From a checkpoint of a small transformer trained on Wikipedia: 16 layers, MLP 320 SwiGLU.
Each number is 500 + 25 x the weight over its row's rms, rounded and kept within 0 to 999. Layers, rows and columns count from 0. Numbers have three digits each. The size before them is the row's rms in percent of the matrix's.

# o: layer 8 attention output (transposed), 128x128, rms 0.369, rows 28-31,59-63,91-94,123-126, columns 0-127
# v: layer 8 attention value, 32x128, rms 0.32, rows 28-31, columns 0-127
o59 102:554509467553529497472531540514498514529517509468481472485495490463515496497475509513480514457516490517450504505502537475487462473492511565500502485496501510506504492451500498489477533521518501522509538504486493527499489466518530514500448511458441522519489518499489460517481517510490487511503478493530489508473488474524509449538497445484506464470549541535474479527466494513511468533511
o91 089:475476500496511490492504513518463544545494529532459561464535567500457498470485494483468507462505501523531500557495483480491512494534473459521499507465536516499510528518491501455494510506482517511508522469492534490521464487522471519516537473511505491522501500489530534539533485564501454470503486453487523518475508502474506503512511503508464469519527522485513533491524481528540488509496
o123 095:496477543452529533551461497495522496440503454506467481524530482526508464501528502498515487497492491492496486481492474495531512536498481482534506488525443522504492540508490504529519470500496498467501430498472512462506566505453471524472508507495539457490467500507526518473499532496498528527493549509478496470537515488533494511470498482529497502509505507526497540524515479464490520484466
v28 103:509537501493468510477532458455489539478488464528491491479516463476509500487459510511453504498520504485480475491501455498547513487486524469506533476503479466506530519510455519499527511528498478510482451516530508527543497482541510524474496464509435477465493434479515535495501558520473507504483560514515510486489484498506510504498475532498506495506447459526494493521473524517514520513499
o28 095:501465516506475525483489478526528479493496497511497512493469490518525516494502491519516557487438464510496534499482507523486506497503529526550483516492469474465443474539446493466509490504486504513499473520473481484506472490483497469480487488518549482500475457516444480516482447453523509522509496493516526501460530485477566551475542522508528471490455484531512496529511491519498492514502
o60 105:470474536495516524476516492481506500478527513486456473505465477495494516468519473480486483456528467512518469463490486481466466530491506525479492477469540480473507467461469466499508499532504509496510521475535548507475500530485482483543506521477465535499526513496522506566482529495504520458501449483509456473515538484509484469454473517519515453467549526517508484472505510485471483506513
o92 103:524491474497460466497502491478515491517475498522529478505526488534497500507504522525503491484477528500527501542475475453523498501503495472533523523522475504524522503466540497499496544520508522522466446520503473491471483505508511547497488530528534504473497519508482484486535493530519477479501480482496514511550507523499486466545471440510579498522482451527518558490456491513479521521555
o124 100:496531515498491498516486511527448454505507505480512491474536538482525475527469504481558508525515509480517481494569530501476512483499493487486461544515536512489532510487547503508504471466437472512526513504524461498509549481492512514509518482437479512513498517497474498465507507522470498526486542506450502548491478531475477516521524520484489555498494528464479502506519531496456494493499
v29 091:535514575512491503519501432524495470529456506475521498499497493482513496495491504496515482510460506542493510516543521468479455466492510516494517474464490523487526481457466485484505513510494487558515489500520500550489546531537486506512489503523512522496445509514519534465490464487479493542497476463465501502454470498506508468513473526555471499464484498508505540520528464518504488507496
o29 104:486518526494505528499516478491496495490504470449482450540492463459509459497470532490503511487487479568526500532482508440509509514513499507488488525522491516465501510505535489470503504464494489526509532538470486497491496543506485492495510487460537494481527557522519514464497552481498460482478488524511503570463542529526507524491478462495519472493495491495548524473487461514537487496495
o61 110:529480451530545468510511534494537507545527480511503469521472494509492512491489451546462459523463497470497476468524474533501545486507479439482526516480502537469504480488516526521452465470540522519487495479485536476488455464455498483457474473503509489498529473528513492513525487485503500503511494499505482477518453531461477487492491525534516508519499524518476534495521485506491518510532
o93 075:522483509485496513545560521521487511527561497504498475440526488479510491510492538489545523480528527493531514517524484511524471514502488501496480528489543498558483472524490493465472556526482462497519540499481497512489557481518520518517508530493529498516485490511501508494500501470477516510496511484518526488493493462549543514505500503508431471497532468508465512496451524468496501513449
o125 101:475461476486463504522480525516529478464510525503486534530476535564485515519551501514509483505558507465489456456500529475473498480483509552510508465530493484492522519497489485512535454531464536461486490484534475498488473497507476493502499499503483484512481527473471459497489460504500495494527521461478538464501533494467481484505548543486528512467475477476489499505480523507466492499464
v30 107:489495505514523494538480517549540532506505489565518507516514501516485467528467472486477504521463527499479557509475510510533534481541450463498529533473479531490458502466495470561494493505503489496523484475492506507496521491492503497518507472486562463489494478545521472468548534484520514497495491500492537465526527477488475488476504473532507479523492466537509482505493491454531499534488
o30 099:543492526534514526513512465503450517469503493535523480472494484501494509538523483497469505483526481457492508492504564488532488538515536518472511474508463450538548558467464505492467534510488510462451521542528473492479476471499499547523497503501509525484508504530531521483554495552510514470512486536482476485510534504492527521489503522481479514500504517503469509525493511514470514504477
o62 093:519468515473477522509486494502470522491457468483465497478537493459508536479485497516503461506496515503495493513466521510468465481478553503528486488510500546511469495520534505453538488492483496472547498520515503520464487518510478503495463498502462488482472524452473474520510485475495522526469491521524526463469459511508506523530569477479510511494520513545453575546505504494488492504494
o94 094:543552485522503507535546493475551503533523495511488485488486487504503540490475496502528522492461517520511496505461447524505520520504533452504503535494490523541519491502508475516488509499491494504518474484526472438498487460513484511512493525495498512499525494554483510493539503524516534499513467498475548478504514497460523463516542514474438537524503505528465455454514496489475549519518
o126 115:455489496488504476464507494525510473516498536463501494510508503532492462530523521483520515494518441452529467504536486481497512466487469540516501474506545445493514443501489493507476516509549495525497529497487522545507482514475524480490490498538499537500503491491493509508449458502480457470532482481522444547487476492468522480492459503513499502493495497441519500533469481530517478490537
v31 104:562503464518488545509459511483523526533480512580519522526487484480443515479467521538554484513509507506473496530496493505520522502479501476500488545501481505479513483445473534516479504482477490503477513503494497479464523504499504525505513508512458515521523545487506481475450465542519531512495517516494522543508505542509490541518544533493520541507506494518490471477487484547511487501519
o31 118:499467484472491498494503506497496459490514466442508470532512463492497525477489529505503501488500494500468490522533450486500493490516490525551487523515467486506500470497523476519491456515491461510542496529481505490470506495521517452510509456516511473465507479466464554534497504500518511451524467482515526510507495533438489517484520428483437550491495464495519486499483463498503510467482
o63 100:520477494526501487476490490449453467507528487475497482495518556501551479484554461496486479525488492494473493503496522486470520528493532545487469438444521478472529514558472479497503550492508513496478498502517540500496527494483497513503501490461468482488446511515535511510501500508465471508516500467493488525502509444533485505462505491485523530513492531467509509468528524479515454482518